config = dict(
    n_head=5,
    n_kv_head=1,
    d_mlp=1600,
    activation='relu',
    attn_scale=0.125,
    tie_embeddings=True,
    parallel_block=False,
    init_std_o=0.0,
    init_std_up=0.042,
    init_mimetic=0.7,
    optimizer='soap_variant',
    beta1=0.95,
    weight_decay=0.048,
)
Each number is 500 + 40 x the weight over its row's rms, rounded and kept within 0 to 999. Layers, rows and columns count from 0. Numbers have three digits each. The size before them is the row's rms in percent of the matrix's.

# layer 7 MLP down (transposed), 1600x320, rms 0.104, rows 1165-1271, columns 192-255
094:528475449485483475563487460509539471526496527455428444465449480485453528540519539449523502547430463523499528479504460511495557473486505491526399501545494534516508486544524539485506488462483500
112:551519459524561483459507431489484564536535492516523559466492567495511508425518479416500487455468524542602520519505465402560498491502508527480472566540483525536512530568456458538463448514446504
104:516504486516540478507520484464453466470512555445536507500566389502541511468492462518419567467449469558513474454434538513483485506486516512584582492490549517509490498521485481559538509468518491
099:531550483485545440563478525472477446480484494476481514497522549506509518514536512539470501543531519525489511438454477519526473479449495496485505465478498481442489568506482506499575516513447533
096:547513542498487522478455461526512521504472546476496551497482493523466534438501562480551447487435509477446527519490583516529571514540463508486516548445447556439538468480538495450551503533474563
092:507453462489493473548522589533466488497528455465470538490487563468525478511510503477454490468486528484438515495397535568464479534493561422472476413502511437424553521551462505462480507542532507
096:485495453438460435497498523490461511479480530548550593478568408482500463560546483540499518542473542510476460517518494487498520508461466528487488512459531536508499411503480559492585459541529570
105:550492489545484509493510508468545502536474524526592592507506490427513491511440518437524494471500490488531511524472442552464496502541447472518491449536493510508505462448499553516504489556534609
099:465562456439548462383546514504479447538566476457540437551468416530462473451482487444532465523544468450512484496535457463483478492461469442511501521554543463538473461490518540520545517525434506
101:531461455526551559543527524447438448545558411516519543541486465493512532475483530443462539500557477509524547508450458488504549516449471504513418474484443423492471517499511549522536474486467547
099:472537500476383485494477517462474469443505448451460498476454486589470501496552498503511464474521522434509519528527397499506547594407547459461533524541485533508524561517507528514538489518455510
095:520534441533486432506469443477560501527490465449570529542486497513514477493514524484476467474517463516472500500456495496469478482472521446496499488529498447456540553448460489482563458523532486
106:501542464555501529490475523518480469456522526533446465487505470436583493514488482510511505466540460638523463403469582510523482497595452446555555506513452444516458541435611545526503453526449461
103:434555494491592419510474544532552493494436568511516447473496524448530530529489497493451555508521499517453506484406500520516445468487527484514551516485511497475493547492497574533483458517493510
094:498522468568476504448450499460472432549458484476606498562494570516440425469526480511500443494507486516501409491506487473546465503454537504475521479515453536473477495542431437545523526514558435
102:562508482445499582494502515472434540529554480511490475475453600468471482486497503471447466498485449477560503493500524468471540470517528474552518522439552444521454467547540469527525493461480504
099:481542532444506537478520481494460566515450526500465490479441453515526528488435509526556500503505440444461477481459539504437533519478483546496565445562471540514487488564506481482499509598472485
112:464497541531554491433541540499519505550495479465486535535528574508420497527481524506518439542591495514453468428526505561472463506443513459449480489436532528481523492488496455508553446513542498
098:486531528477556497513510546498465512452480508469447475511519443480515486527432546477474435560492470472504542573566469517558474396435474485605503509486519512517420454551472457490536536512461481
107:479529444535518492489576458539526434449422491444521486496550490550550514508525491525463511578510591565540481456511526506474539515499517547458512460456504497508483533524480589491481437530506506
097:538502515505494492441413559494537516549496505451519471505549580493473469441496524467479499520499571511482504441470495518479426512566484500512570516506479493498521527466523502517509468555557523
096:475557499563523529532517500420531517522481430511432467467434476516584461437514458442484462604488492512548490552463479526452523563520486478496542486482482537587510437521403472518471405491500474
105:491511459561504424543499402524470445477554572553499454504512499520451446453476478412516475476543500456524570589536450510464536529525479560530469469528471496443499561503447501533487471497469528
096:449462457467483493450524524500518538470520438540448466485479513469483481552382495522473476543519539484444516494499507506473531468532465529468487535500500527483380484513457479492503497486509513
105:533508549473453538516441438486491554475450422549506477486422522482523527526486554480471483502561446507564436422471523487505445486455502500534538519468571528487464499441463483475476462531481432
096:487493534511464508492437556471556503528547481504465493527477479470485575484439484473443444468504506524504506554571487495582500506534528497479564479568502441514501469494424549488480567487538521
096:518490524509501543534486526445420533521499432512466475455503460520517543496442508512407515481510499544470499497518434410586476486488475530491545502477502487460557569494501520444519498508426573
097:513496495500497510532473513470510546444477469544418455469454470458476463500510520524525452452519506480484477469534479456552500471531474517495547529554539499446475523522503447437497454605514464
094:526515522524572529541522517367548471412489497511530474494504554513418440415479454543542504531538446561572487518514488522501556478473510474471498438488532536474505533469486527497499470510527514
109:555481521449505514470521517465501493453554568473608492528439559550465474469521523495551548420442553557494513440464494537484482515429534483470469436536442474496517526540511548516497442577484498
097:496499530504505502480473449497487545462490523559435446513476507484607535518464500492495494517526479479453444534505539479583447553590537490572558490548482523473484474500533510479411463456470470
099:455465486500504524528478551490489502511537482509528510505507591500514476465503494485470508439550549453526549449456477451595523536524539435545444489464486486477519437445525476483493496457504533
100:547546434483508521552533499538620473508495524517538464539539472498478491475526488572448536436413481526490535598479495468458511550498502481481515550518462498542594479499538530469520600458541500
102:467518461495481463511406565530538522571477489489504570523485516505464542554537500428516491488514503453527575558466486537495525499472507452436498478460530485479509496515484452497476505459496419
103:482420468540501520530495508502538472541521552509504572499518559588448494465531550547477470472484546545531560406435573518557502532498461575538568494449457493558476434505506515520561560473465522
092:539494460493473537546566531507438549426508467475517523495548518521467530539523561434487441504571484525513573547495546473395469469500481541496483469411573487522497511521610510494545476456489481
096:460490562483518520450511557527595443433454477480470455490439465501525514425536504426543502451480535540503491487482609548541466501512483396464505488494534422461494512451556433530520447430488487
103:447522459468526504489413569476453494570536538513493431515493532509484475435409515561528498503444502557538493556551513524565528549429485532518444504518482468571471508517512539520507551458520486
098:434477562522473562493442489520508514468444458464455462523574466520493536419435530547465468493431519493514498436461560426557459490472476440509506480508558492506482478563533445525465511544513480
098:470458477530570448470494470418563491508461546402464495465583571473549440567510487481459512528449456557537473514458517502528547508509447512492541460482501456518496532546521511473525508520482479
088:541487517500471460526547495444477565497571521491529546492486460570472528553453450442515565519475537540566490481517558572555523497535440545518462568531453517467555452449452473532514533451510535
097:447520516493443490550500463539516476493489390460459519486512510548378431444503446477518516519454570532465504447498443491522516549484543528579560514505540476512505510497531485484448568537504494
103:496477537568515511446583399519540542503500418530469474466522481486552508472469436423512534523447513514600414488514517459448511589526511436487421484511563504534499455526566479415548475523463430
106:494459447521567492522518557477505464442489530451434497467534527549543457484448484539555547452521517493526568462548526493576509498497528458446480492490511478522542556484526495533545455472477550
093:460550455486474561485463508537535500469403538494468526452558465583553564486520513526564495529442475579421562536486467508463538531472477526574471570526481587418540451474515491531555476449560518
103:512512489563484493443513526493545479568536524529494513497429439432485474524518498498473480491485445453517489486553574476529501495549457540558445499511424543511412459600471481505511482387471552
099:521438504439573485496470458557486500573483531463573475476454513490487433454461470412499464563532548501477518488577541551510401518456508474535515432531527510431515493531549455541486501553475549
105:495540506467462484477477457533501436582526488531503504544453509465486490546550553506475462520523511513494493502490462522531405580472473582407459506556504516487525472477404426570436485504549464
105:510466570449493460546466578480494515532530563505569521512432557537481468456449540465458516524564528516422520523526522563468533445516528478514531455488507467559464481501503566467572526543451499
113:522526488496529434487495461492459469505521438539451501571558492526518465420560491515463441589467441522455513475505448510505542470535498456483536521545468541477550471420478500526508503559481451
097:443563488510558473505557517446465459538487431515518498492428539462471387498491446515419522477586513472482492495499509426457488589455552543484498495551493481453546422458520504512436544490484540
113:513488482440520464495465530471464461480500546452514444556555497517568468548472527476476442566526505564461525458490472498512568546510507496538546473499481505507549482511504469479515545475487505
091:515513433532513482502438440568477495466465545496508395468492549410540496474527550498507559536554515442555491531514496456606483443545558458504451546506545532442494588576566490594465535571468538
102:509450476528448587494525493490526525497404518488437551544481497523524456518532573415523516492529513509528530519482553533432526472496553492435461487451457517493428483473503469428529497500446492
107:491540584454515521531474396478495542532463521452483535515505481490501532425560486518419424494493488486540518582542424485530574542457561485557445486538514437529558514530552508490485557458458532
102:462507482543566469544471489486497441485462435501429519593540575460559507497479565474475492470560448507526585503543535526478492479497428484527532492487449466500549552534501471548527523460491541
105:461539521440509499521502477518470470485490542512462425435551497507522460469526537512460436522455503487568526515566416560522543421513537483508454467471468488504498457630494562543489472445498457
094:480556501509536491493560475472507586538545464511497529480451546452441514529481495479482514503586544429485454511512422522582530506464545457544466548501521514429500557469532453529500455461516471
096:513493517495468551482569477484503502521513509516517486462452482508537533604506495477573473468446460500443495536450495536475512465479546458564526510476516500483516452574452509489470601423507485
095:518535523469508493538509540498444518571437503488509485581529515512470562466446550502535483470411569476471507491521461494536486496452441509419498465489447537428569455431560520474405528541488463
080:530517467584450429540522472561455487405553496507503543508554481431548480418522462520527489491520502518481498425482450490505421479500488471467423514509491527509544564472546493542549484531454525
102:503513604502527491497580505513444475533609509442438514508446543544452516491502508411455505461464554473486470460528442475462458498451548574501478473450536468499534457508515477541474530516496454
099:453514519439461462531478536490518459437553502530456469551610526508584494565479471495498489489466505499479466472457477517476510530560508564489465473478525474518455551438417494549513516492484517
102:410468468496528496541557490468514479490574480526525524468504496428480501425519492451541462495509510517559500548425419567479470481521518583472478511508447453514502477497413515558469438489590511
096:550460495491562521476486499471523525566556453541509550468466483487485482496486503510539487540543515510440470439492484567492452519503498555571519436497493515422478539442534470576537462429554451
106:457554510466571500499510496521474587565495521558532509507468438557459509501478577446485461468504473494470531486540544469469505479527447487512561469411514464541502540499426466443481509505444562
097:559485470518546515387445489518506449532479509562518462475497478460539511510572549500507512550424511453524504508515496532487442484449566487479489539478524536531502523424505511531512470468538515
095:568500574460534421506525492560511519503419477477488465496504475507480530502504463446491520496484525540474473470554500506512546445454503486491486576478447511464510499477475566500481497486509525
094:524402502508564448497562506468531503486449449454482536526507551527526550472525501494528472555500536476374455475513523490448451483539440520527500468527457527522523445434532449492499498507566478
092:457531428500486439493387491537522469511513546523434476549462498521520439481574504503466461530530469587537574532503465518563512463461546487516456529517446483446516469552503554515538487548513459
105:457537526492544527529509424443507427398500540437532465482522464509404528510443489545449497475505530519522503546480532479559393498488489495535477521532474518528495463483528541457520510484474497
085:555552537475489473426484462400458474447479470452518466586461520486508507496517509501550556417408422521546525466479463506586522463550538468468508555533420477550499513497556528525445493429439523
098:507505577537537508517446499501483498453515479531467508503485450503585481488548504522492465531515519443473464533458448499490438460472509477495570467490572480572504482500504536467461484460483492
097:470476474470519592575464556492433495490516523535563456483469490551548488542470470511506532525524526512566446545498509469409541548474535533454481526524525537548476490443497540445571534496581556
110:532436455497484474474526459485548545451535482480458560549533455481484412511482471562573527474479522521425447507525557463535484496505540477536481513508505490512496463501467519445494549472532496
107:491518484424554557491541451469533435530487452533535513454458508516515576543479495472478542528542426568525526556468554491514503462490521599531495566482499539468482463517454561507452433479494503
100:471510492511506514534446534529581496515516480498579529439560544448463535548449552437486587549451468529523544466521546428487526501461471502477502470471519537414550489476484462467451407524568522
094:477535561449510485491421508510485491533420484488510533458503422463529520555436478493518467514534469511474504512527481400452510546537502527491606476497485462535486427490536542505536475470495483
101:480509583475482475454478498505455510514533484423496480416498495488531552575486466447533488502447496475493521522529561495471518475457518584511549501443558516491542487544451503530536546473524448
097:522469545523387500512541491550469482518506522468495517522489512535423479504501538485452537553505442479493470567455610516532504421512500539525413521491490552506498542484550514417462484486547487
098:529499522498514481477486529538573412469493497464509510488535450580523541531551457512479452507471461529521543508445537504413513504443416507523535491458540566552510501504480556541490540525491504
098:533470425484510485525423543526467508463519520647452423481503413510469553498523528485438528526533497405564453535539546460470524503488429481502512483528467487458457515510514517475488526478436460
089:462476460545482499430494444565589485537519496537544464531450406483467475499477467488486466515453515448437489564512602513462441518476395453465487500529507540498523503423530462535549568444506520
103:494531467548475494503458569517523608445452511545548503473492534511488502430514468541570504562548466481508497515464552529478492501497502477446533504509438490445539444469536470505439485395496499
106:415526491505518470468524516446464451487517532533543502466545505425508523513572529578502477480545388546522459648509517482453516532486481456469451546519489462496489500529556564491539526445515501
096:538444473453502490507514427501504553479545462485471537513485525489483479580581537540532441481507540446565495523514515511443468514502519501470400497549537458449559452482471509553542434491516534
105:501510482457511471532441497470544448530511441479422548490566520488500390509565486487535477501432511524507525452487424438519462508513497514442498485441471470520471485495405489496479487529464546
109:533464501517524493494521406511489522462550442440491454477472482579496540498468532501442519522504542522447526504504525486473564503548534463474448554540494562545462508510539501495531505368560517
097:459509538489525434542517497490497502554462478497553458519506463516538500524524524502474443479449477580486532536470465483493516526568473558500466479555506529554491479520515547569578503485471563
088:508518539502486504460534459470531450473511459447553527515494474496507526518582511429493459500488529486610469527495509510502503497528469478460483493512474457520508483495510499530489428551557527
103:522502531439480501530526528537465507522477509452557509528534513492407418503507544418396439511457545532513450538447525517548533449509445532500487485556513455543406442517577521538538486563541548
098:539464551480446515483579520497519484488450471544550472536581485531534470576457432542568531469545460563485443498516564522539448412468481544589504585456505538460468492473478542529509448533516569
104:510510544516418440453521519465513397524501505479434498536489489578507518515565459483465465495533528529538548510484467507570527447528485518449490481535479444505494510508551471554534510465459479
105:541556465551432461513496504507440527522515469497487526454523465536432473498484448504462444502457446497595523540519413496482516569542538481426486551500441488559552496526461410547538495439526481
104:510488467546465469495521477536501438476480542498514563490493502549526525482521487542517463532455517524491485550460458466414550564539481504562483484520554504496453520488373521519523516541557538
102:494487454560487503435488459492570475483500571458424473545504474437497532594500494562494538505457493523465503435458520564520495599425383477477527481453547482447525468495472494468437538537524533
102:493496453597504585492510473534462571421466398476529485462435489518441525509477517447503529495552519591486403544483444500491490511503506500513487528499508558532491546461525472513456435514616512
101:538552496487496541576525573508590498500482528490467439402508506495523483533437518485481543512556555561532392529503507485485525482500538540540487487473523465503546486500516539500481533457529558
102:553466566478476527425464458513537532482556542500483475510475468502508494439473457502535486433462464506467577500432477547473519565471503454538531479459476440487489517495502524442415500530519449
094:497526459597495432508475521485439584560569518528529477459541490540489484531514495543474553505526405528539466606487481424514446496563507436493489481531522522468543569514506526494438523536451480
101:527540490506538463556546519523528517476490460476544502586501503484486481519562478456511525468460409502513485420483449394486560488480474549425516484538455527476486481504547515487531494539389470
096:485508477493552527508578545453492516526513494555563540466552517537489500478488491550545476416519415507434466435474510481500590517493427485508499550457471509523448457506518496490420481457482500
097:422444540497501517524480486561594452449546566561506549498465473495490505516480541476508514551527496524517396440580525468510484487522472532573567461520490516564443511490530506491493446537466543
091:543504428525533417537506517431492449513551431463447484469457438466483512486527505478471513486459560513506517506473516455408532576409501551516511556487451566482508522525496461476521497480486521
102:498531540550473467511470505458522572525518547499520464509442455501480608517499481473514485463588437504524499455583452485502437507530501489494469477518536503530504484535508492507506547493453447
111:506502518459532523509491506470525459456617468509599433440526511473477477520518489558477474525493562521569513550508443446563475521577517476536570549490512521456499429496503469512526520499438498
112:486521475475504491475509464525474518492538542512557491458512542579525425433398520474472502469529470549474467480515523457464419434460488547552472458493527519507519501493423549457494432462472438
# layer 7 MLP up, 1600x320, rms 0.104, rows 1166-1272, columns 192-255
111:467450502537508547490525471478568525475490497506506507556475465528525471476534477518492536441522504576473484460515494515502501564437502547454494523499504505505570501440555546520470538441450456
101:533548552527471537497531498558553503555445536530524543534524525460541534549529494494450536525521478537515511458485545528501532449543502510443528517495461488460472487534586453495558522521422499
107:452507523527458492520473523451515507477533441515498493506518505540486517500508494477482537481547460547514505472538460459462439572501495530497503486521582526464507479536478484528470448503452483
096:509503513467455503477424437473536525424558550512512498570519562541424470544501564505533539493563499547534496536475452447448441511559543457478485474484538511535501471466504406499486508456448492
095:434505536579525528551521462460468534544502472583493562498526613469440394499509443529545548545508453590486430500507465487492530499489481445465514511457428475516509499564513535516509551533605439
094:554501547532481497475511446505578466490443432444490543495479575475416529465480492511472455457586480569512516485595541491526541507566508526530560527491526542467509506498474490573526459499479418
102:487514457569440424543519458503505504486553521521479476448454483424553494502547535522442515478478522563503536551440490477508451515539526511509524537554442530481512546527572475403485426497522512
094:458486481458451471511512538505520523536542526514476496442530476505469515531501454513531482536500451544529520502593428520489558492487474522433521444514428443474424484473507524600467511486520528
102:449472512500449527527518494615431527489469493431470528492505444487533471494485506526499521482498468512537520449534532461494482423444512452554503514452486395478472545578547510495571460482460512
096:522428522513434470482495454463483489486539494524484491472525518517477474478480511529545551469470488513596447512496538468518440536480467458510517523643557514488561418401518477546532526436556529
096:493524519499471507464540535492505488518547464410468534498517472481491496551481492553490542552499529448482530472549476505496549565499518504500494471432494525534508466524485533492508512465462470
102:395488566426506467546511454440394555520536469452516454472552538510457491486514516457519526520530500540490539591494501513581493530561496479572503482517493504499484530496493458489519475494410482
097:497517566589524477479538466447526450468471447535539460539526537457462540482479593471568467474590528530436461497466502519500484500471431535524471540515516492480552431436460476436495539474449463
095:489524544524487482502508475536491473532540443562454453614547536459470439469506517532557442517504441547532562572541467475501519468489508465465595517481563530494537509478503573489457424397488555
101:478444498460495528502495489477485536461489489430494484503592562502473507517474452514488514562564507434541569448533536531530485514522548490489575534482492563442538468463498511467531540548561519
101:495488471474538539455471475443544518451482431485554563539483423427428497560503502476432539570503556439515422503565516538428487526430547470540462480542569449466490529476542535513563536525523558
113:497471497501559572490476519567497463561466522461507491550517519561443549560523524594525407546437503534467478523511564477572511493513421473494521517467519566552518536501521524513595534452504445
093:466514479500405479625525509449496427496580454520511536506529506504553511431490580576460478470506443509524495534475554435521488476558487548484510469476517510500489492490475531507480442523529516
098:526512530437522515473512536426498486544488542482513494507488451456490514466522531455424404496597483466480442455529456456478520550521511481524465518456476530510441437523469481468557498472458527
100:500447477513569466505499551537477533450486469443498514499454488474444532441477425497540506484439499526503515516545529504523500521539464549515538582534549493447480515476484428518478493554508535
100:524561499497455500484502541486474429491497425538416534525477488503561512462506508504513511567508505520500452563472546473544436491502576500457506500477477490541532478524511549476497474530495483
101:503455507500478459512545498525574483534466522484533512468513505430436516434507501504475495469431564515495478554506524576440486516563449502455487533539505561470524516457465479433470498534471456
101:509566543480536576556493542534504498575473583554543499474482514434546511523538484492491466594444544495425492518497527497452452553453509479421528493505543529413486472512514542487524470471499503
100:538499451402505518467524476473503428542535519451513548527494522527575421569502524477422479465497483521423438428506485491557442541429476525484484436566480503454507473531458543493505421549567522
095:481537484461536446459550503587376566470476494443512487494534497494435436537513489450537516509523467489461441418469472498475436527483528478442476486512506520494440506482532459518452530513440517
102:505428496527523553509477502476512495560519421493536396479502550475500592477612477455413509551470494512520568457570557453516536582512591421519498453460483529563468536527516550513514520519558471
100:464503399505491527467494508488453498452557475467514486453587498534454595531429453430545502424466465485554534538467499566457533469413441508546571491471480530466457470510548504504512462472484494
105:460569581443506491533450548538515515513455508412469419486533582494513498510526525569537457507454526492504540527465524464420447497383454524552532548469462431496570481510553470488419478524520433
105:547503526528532522444500488465505539525436505490554446546462536527453524479480507556511483507484455527486471442609571515529499476445498475475525493501533441472459509497507509480480523529503574
099:441575530519519588467516498430489487547456430522507446452495543439479510554506446548513495460561513483465472467483491500459544500526537504498511504512537535605487519513485494532440486496537459
097:544466489514500477465538405484499475426452532579491471482488477509526569552544523530494516466415455491503510509508535431516475490505519475525462517451534475516499440487474463464526459494585474
105:434544485546518518474515398495539428525457498442585453459589430500527444447483496572526565452507477553521508423496564483464493461436520497463494552594506532484515533498420507572572547475445559
100:475515535485505506448446434472489394514481482532520552470513508534471525483576497467509483576485494419494616468552566449459463537410479544477523521541520557452508473496466489518452448502500445
100:516517536484530542525501465461471485458537437523512499415478540535511401444468516497555459507411525580538490572528494444557471471535545492474441536548471480479449437465496537437453489502538512
099:508551465539463574592416426424562466552516532479594473501532544433567507476492484607600486539434476567513527523560446538494492525490556466491466519534457535542545484434471506538499556522485506
097:514468495447480514527465506475458492539494466575496424513542476532451467523504542482503580534468600514511490502505456534487559545535569500513523512558478470539442557521512462545489530514519520
108:477420419485506520529541527542601454477494533450445590505486495581426552565458538510503497470518590536491457475506461495472467456565478537551450487489506467504440506518463464485502516527449517
097:518455492501518460571495524481524493532510534475557552510530514541436544513409563494521509547506482473490469534473383500502569515474551494560536471474486523483536486469509462523487491478468567
098:494506530479479446483542526580506438452436515544591523488539510495449529516515457488526553533491482500501447543487502500558496560539496501422532465468558492529514448504496492589489461539449495
096:473532488457560540504460475543479421515536528531488489463538460529503552575546550425425475526476529530486507455492491488549468565483584485513536485470545504508470520525551506506525488492476528
098:532525473551558438489524560526532553484457529464457447538503559493471456449506436522486564478615459483486507473463506556464518526506548502543455497446493500487548465487520489477536539550547544
110:430512505498459469450519551479469531454486485529509474498438475475504552490525457516492510489542537534538441529503538455431491488492612445491458502480484567483537469547484447468487465496504506
100:509501589486385475495511489516476519570524551534468523624455523439483544531479546522530523470509495561512501471482491449466514512527484484556499464463511578546438492526561470523551484566536489
103:521514431463503528484544489529436541532511443478532462601492527487422511506459545449506465469452525510488434449496489471521496552567446482499537607408482457480493539537450482542515482499496561
099:420558501469568404443559520474464472507452499516546498498532507455434485513550526473416490484465454480433531492482549456483494509492552525549489453508490500449545511478513488550460403530563550
096:444488533496491468515542431395545509451528565469429414477415549469497529529514518533560536590456424409523488462402471506481455515497510518498509508511459505494496485513506532471461523488439519
104:531523455585577548458436488556566453439478462470487497445507524515525510507476503541471513520522459521467524580459415478479495447502522474547483575485530531473455497426473532507497502479471536
100:520471529529540527542453475501509481525416490519459512527446483450555429535519507521590497517479552466500498555504535504496581504491440424528562511443508527527569513495455495493523557509451498
107:539507565544530476492511545495516437515547539599470456491467469479455515490537452499552453450503500521496503501528466566547477560447485519476520497562586436496501466469471507469527513519451497
096:523526580559469500516551526535605490463518505468498514476461539527483561486449587437550446505539526534514535499512559604498518486550459518474457508451522471508477476529535441534534480571507537
112:497493487490515543500479474501458490500561512442560461506508506478525498494468509426538510570493496443610527547492503489553557479470556486527488463461492488495560512474504527545576432479485499
099:457502564471511501509526467473525436541519508456489565513519486497520497485446509475489481485528535516455473511539513457452500599504544472437458526500457482443481446522446563496556503456528501
113:363401504549463482480557565500512544487456466449470490512467512433550549527499516507510500512500458513470468506511527505538483504425495493488530496458452501476425484470534486490509462538557474
111:486576548568547581474566479535456493514500477486471478544491490546491520448526504504541482428496454442549515529450530513512522542487550461434501516634508487462564539523492418473471468446460478
104:486498473539500522429480502518533442489448513471482513482486513477535472493551482525510504471501435461559528480468455581505509492493516553468483497478518489479421500544389405525536477512493470
101:511498528501487465565452479530528486549493533494565449548523506560514474463491521456547552589491553509531447423471460455524578582519536474470519569428493526494536486495457554448485510519455549
101:514468481454508559455528425547422448486389432481487487543528443451553504517515524517435495463487511509512563450511502463455484475592505475556513442556555595533471507443511518542540521490515501
095:477485491557465505521552620565497467481526525516487540498525555537497521497534509481482498499514433449523485441513476482472495568540464532475473398494515504501459519476486546561460528613479507
093:499467532460457521508486469463580539557530527425545553466548579514498562528493494466458542495541527558487521432512538498474501486578429522539539475520573493539488547500550474508553482543500519
088:509513468493499504551494538507587540499499468478494499475523491499458480516489450499576484455515473513458556539537535538498535500484545486495575446517501414520481537537432506443469484423527494
094:511397506603489433465526490528533505514435540579525538543492530578476507595551535540493467533478522585506514460533529512482463495526473459510537489469555517482417482410535510503506487517564471
101:487595521514480470544515462474446493540497493507539450439446573437573466471487433414483493503486498496530535508523564437487525491493477511459491523515430504547455508492574592483496536516519542
098:495529506431484463533528450537460540438546508463468507541524492472558584524428419454555429471525499502441549471523511519536455553412557523456502468573488490497521487467489443505515480526502580
098:493490446518509555512477488535502542539527384506609535458560547471480514528463446458502491419523497528520512490484493397490591527568441529476486491477527549406477434489470504492526449456508488
099:488518530503545534535461464602586458595519425473525522459509534519471519470467500508532454520435515422493453474478440519479520578454537466508491495444507538584493478518530466526453502518450483
095:520513537539550445536544520539488583517465497431501479408483471480515508466544498487430557435518456535501518469507485506571513509442482459497513513493533506431560478558512454524485520495499502
097:534472548503493539498466446483496516540446490540479516533507530542492545509472524500538513467527439509489525525446472455502549597448582499446446357508464491506552455466583520523495477534522543
098:519551471485455457532469513488523502516514471495512410491437489464498561495491483499487449483522573478527521504494573494476523485537446499440456561483533442464476499589518441555464523465377484
099:466564474430489502494568456562450455565551420550501526459562479504508532496473502522512527494511446532534408481477514539382403546477498496448488465501531515475502486555463485425506459560493524
095:469494488498492525570511511489584501466528464511498473541537597493543521541513521581530527487519487467497532502482502512485426509481486602489423470579508511504515469523574540432456539635497519
093:508503518515529526560496535486488484447560518512559542501450489570548477473486532487501477556535491477459524487457485547454413494519509582456514495434510553445555483554505507477472574510560485
109:513467566549536496508449509470529524525380535483591542550507499487559548489506394558513496556542450464479529488491572516460545476484435494541564469494514516507513498461519473462462456551485507
097:472522527498522483507581442525509470558541523429473516461504473440425532479518469511524464544483434531418560423536467493578489545450415547533546511475449534417512492534433468526461480528483547
100:429505522563481518486504487509510500485507472526449509441507533512485477552526445401497588512530455523517428443549522508548466514556578521463550473511510501502453514401530444562479488571512533
104:507513481477505516501463529531517552519523540495521527496499520426502494484461494528532543530528498502458534474492495534480517446495568504569455453507609500483538551541550483499484482593427542
099:490420465505506424579539514449426432582455511462441541456483539475590517480490511515505432465551488488485501497480516429504436541441424500553546457430518494487471477451487464503494425513498484
097:526473482498455542542567519540528516487518418467507501475421459490452490530493489419493519514462495537506452486493493497527529450463459483570425417540508491492457471452463460508464497448568423
095:538552443490471468530516539507458475581523449474420500586535558446449576478501535500509487453485515495590513518498517449463512453522488477463478606518461520521464452475524565460402567501518487
096:512488462513483486455520521483506536425489490530496435514493454450474455544507530500476414466491497544516480380497465489489543559567520472563543512464496546549430419523524542550533571518493474
096:566426495541424478485533494505485530503497525466510543552555454542513503454466519558444552493507480579456486503469492526593509485514528511448492477536610491581506452567524482472488519534483551
101:487446570451514473519518413489518489512503539468500534493552577582481536450482488535478552525490527516456594542492487506577506465472422464441529525510578515509503566463465541556477528529506500
102:522506576447507515560502560463455483424489476444412497534478483477513532511435438476558498493474473541513441403492503473533490473458554521558547523504474415532482519467513489420479466548483498
100:534514513513474497430460534539572444511592549490516500514491497522496489467471612469520559492465533550556549506497515469562547480494469548530492470523505514535522462538535550479523494466416470
105:495474540499518449524515464457466482471569412503467477500523540467529504516487471571494484514576418517491542577531510529535493484471520455480443548483488619494466516467504498515471417558547500
095:510481521520464566501491496468458362500469556541486545486553475466548516520448528494532507529479438438507540511493566534443476445427490432485524484466536509472477505467486506461427545501510498
102:474427552424499493492514527436515539447453482438494500512467473542518443463514485475500521455451496459524539495495510571482491465522522506490507492540520434509472467537451572541439466511494538
104:463496471442491528548526519478470571552490430569481545483439532574421482527528483389478487539508503504429555488502455492484464464500510545455466479587477508520541514511564457517515442470537567
087:476429531496503558472458485526550519484479557440509477448509515451467482459512529541540636489619555526499513519565528461472568489493538507434515534502516584480478551461464511511466490557469461
091:474467457554454492450487525499462481506532490529505483501466532571552478534391416508529509447485523472429527529434493495416483446483563532468462514438464583487548536581498510482473490478438487
100:503492514485535525510554439476486530459482490464511506544463513526516466516530515496458577484449553446514491471526517491421498510441485443466579566483478529499490456459498481541514469549479495
098:497494447500540553568499517512466465465463523519506454441558516473502445538529590440507525492455546562474445498461585523585482513517486470541467477532516519564571492520464481552484462453492570
101:525482499530532550542538468557578488471546411481415449509487481506500480533485504476462502494541542546464506518490478508560567447562538492538491506550558514470561480548507461487468462494444549
096:453522524460502526459515462454433479526536559495505459512531514495468481486454544506522440558571471464503499439479469551509450529448462485510474440476549476490479410516496471564589466506442521
107:487451483465502526381519500507430445608427440454547516565535488489425480537543471506445526470486525509484503555512474532471439532467592478480537517496525529505446462468483455502524530508515550
101:465482511534528504497507507499503479543503479493519492586521534535457470517486480536522451504529536533512542463483534518487472462583465547463481514467475482454498489522503483516519462500533510
100:569465573478534471485511495548495478565491538530499526445541506470505532493536497487523579536452492521500544550505476484480524557539459527417550512474453487430450438494504541501477528525505424
101:503465462387542548484495483480445510584423429476488516467454481476578487529545484568484492519511497521490502564535537510497475437464486482492454596506458460515534529523530518493478537588537522
096:539536436551508478485489552471473452493539527498557499404548455564504421473535515456487519494493461478472501515524415494513525565514545495588518417487475563464442504515522484547527498482456539
100:498416548462485533489541456491535477412463457532476501462505460442494454502415520474481521499477519482467541397561554518503560431457477497476494484439498492490495501459476490486510474457535487
096:484444540496571495518513461485505501386570596500506501408505495451504530541502483488474476519534509545462513541420521543483447505465490506541510512473455482497524523430489467553541462506466495
092:510459574552505411486507450518495441494459485527520494485482516505541575449568493464479474521473473534614528498461483415508473405473535462428511528458478551452458510551537414549504474500444487
106:519485479436451467480519494563525498487478414511522423482415491493515451437410422520563513418512494510489409498519490529486506467473525468422525516531513499472507502454518478490483549500510473
095:477514489507533539442533522497572453496468488516483491525498487492543510508549474494487544480512489511471484505535451479563452512514527440450438501525477456515533505459494501480460449571561555
099:500541472535530521502569520479507434544480477461546488495485503550539532433500452453464595415518497422520459428531609498467547523550508497435521506490502484527497455545540478459549477480433525
111:542492542479421530403465483407464505480472552524566474512432544545452518452451524539485491507484436526521534561475515518586508523502530485482467468543476516501461438416454501540491488481498474
107:486515434513547484498508461472558547469446476495560496479498489444492477514438563583523530497456516535458504417439489435508480470508472507465525484446474592507506479467531513496523477470479453
099:494404477457472532551550514471513547537593447533494514528526534492426528592539470472474525392493536470521510466542525501424506504441515485452567548451508421465483526539568538426516510491532523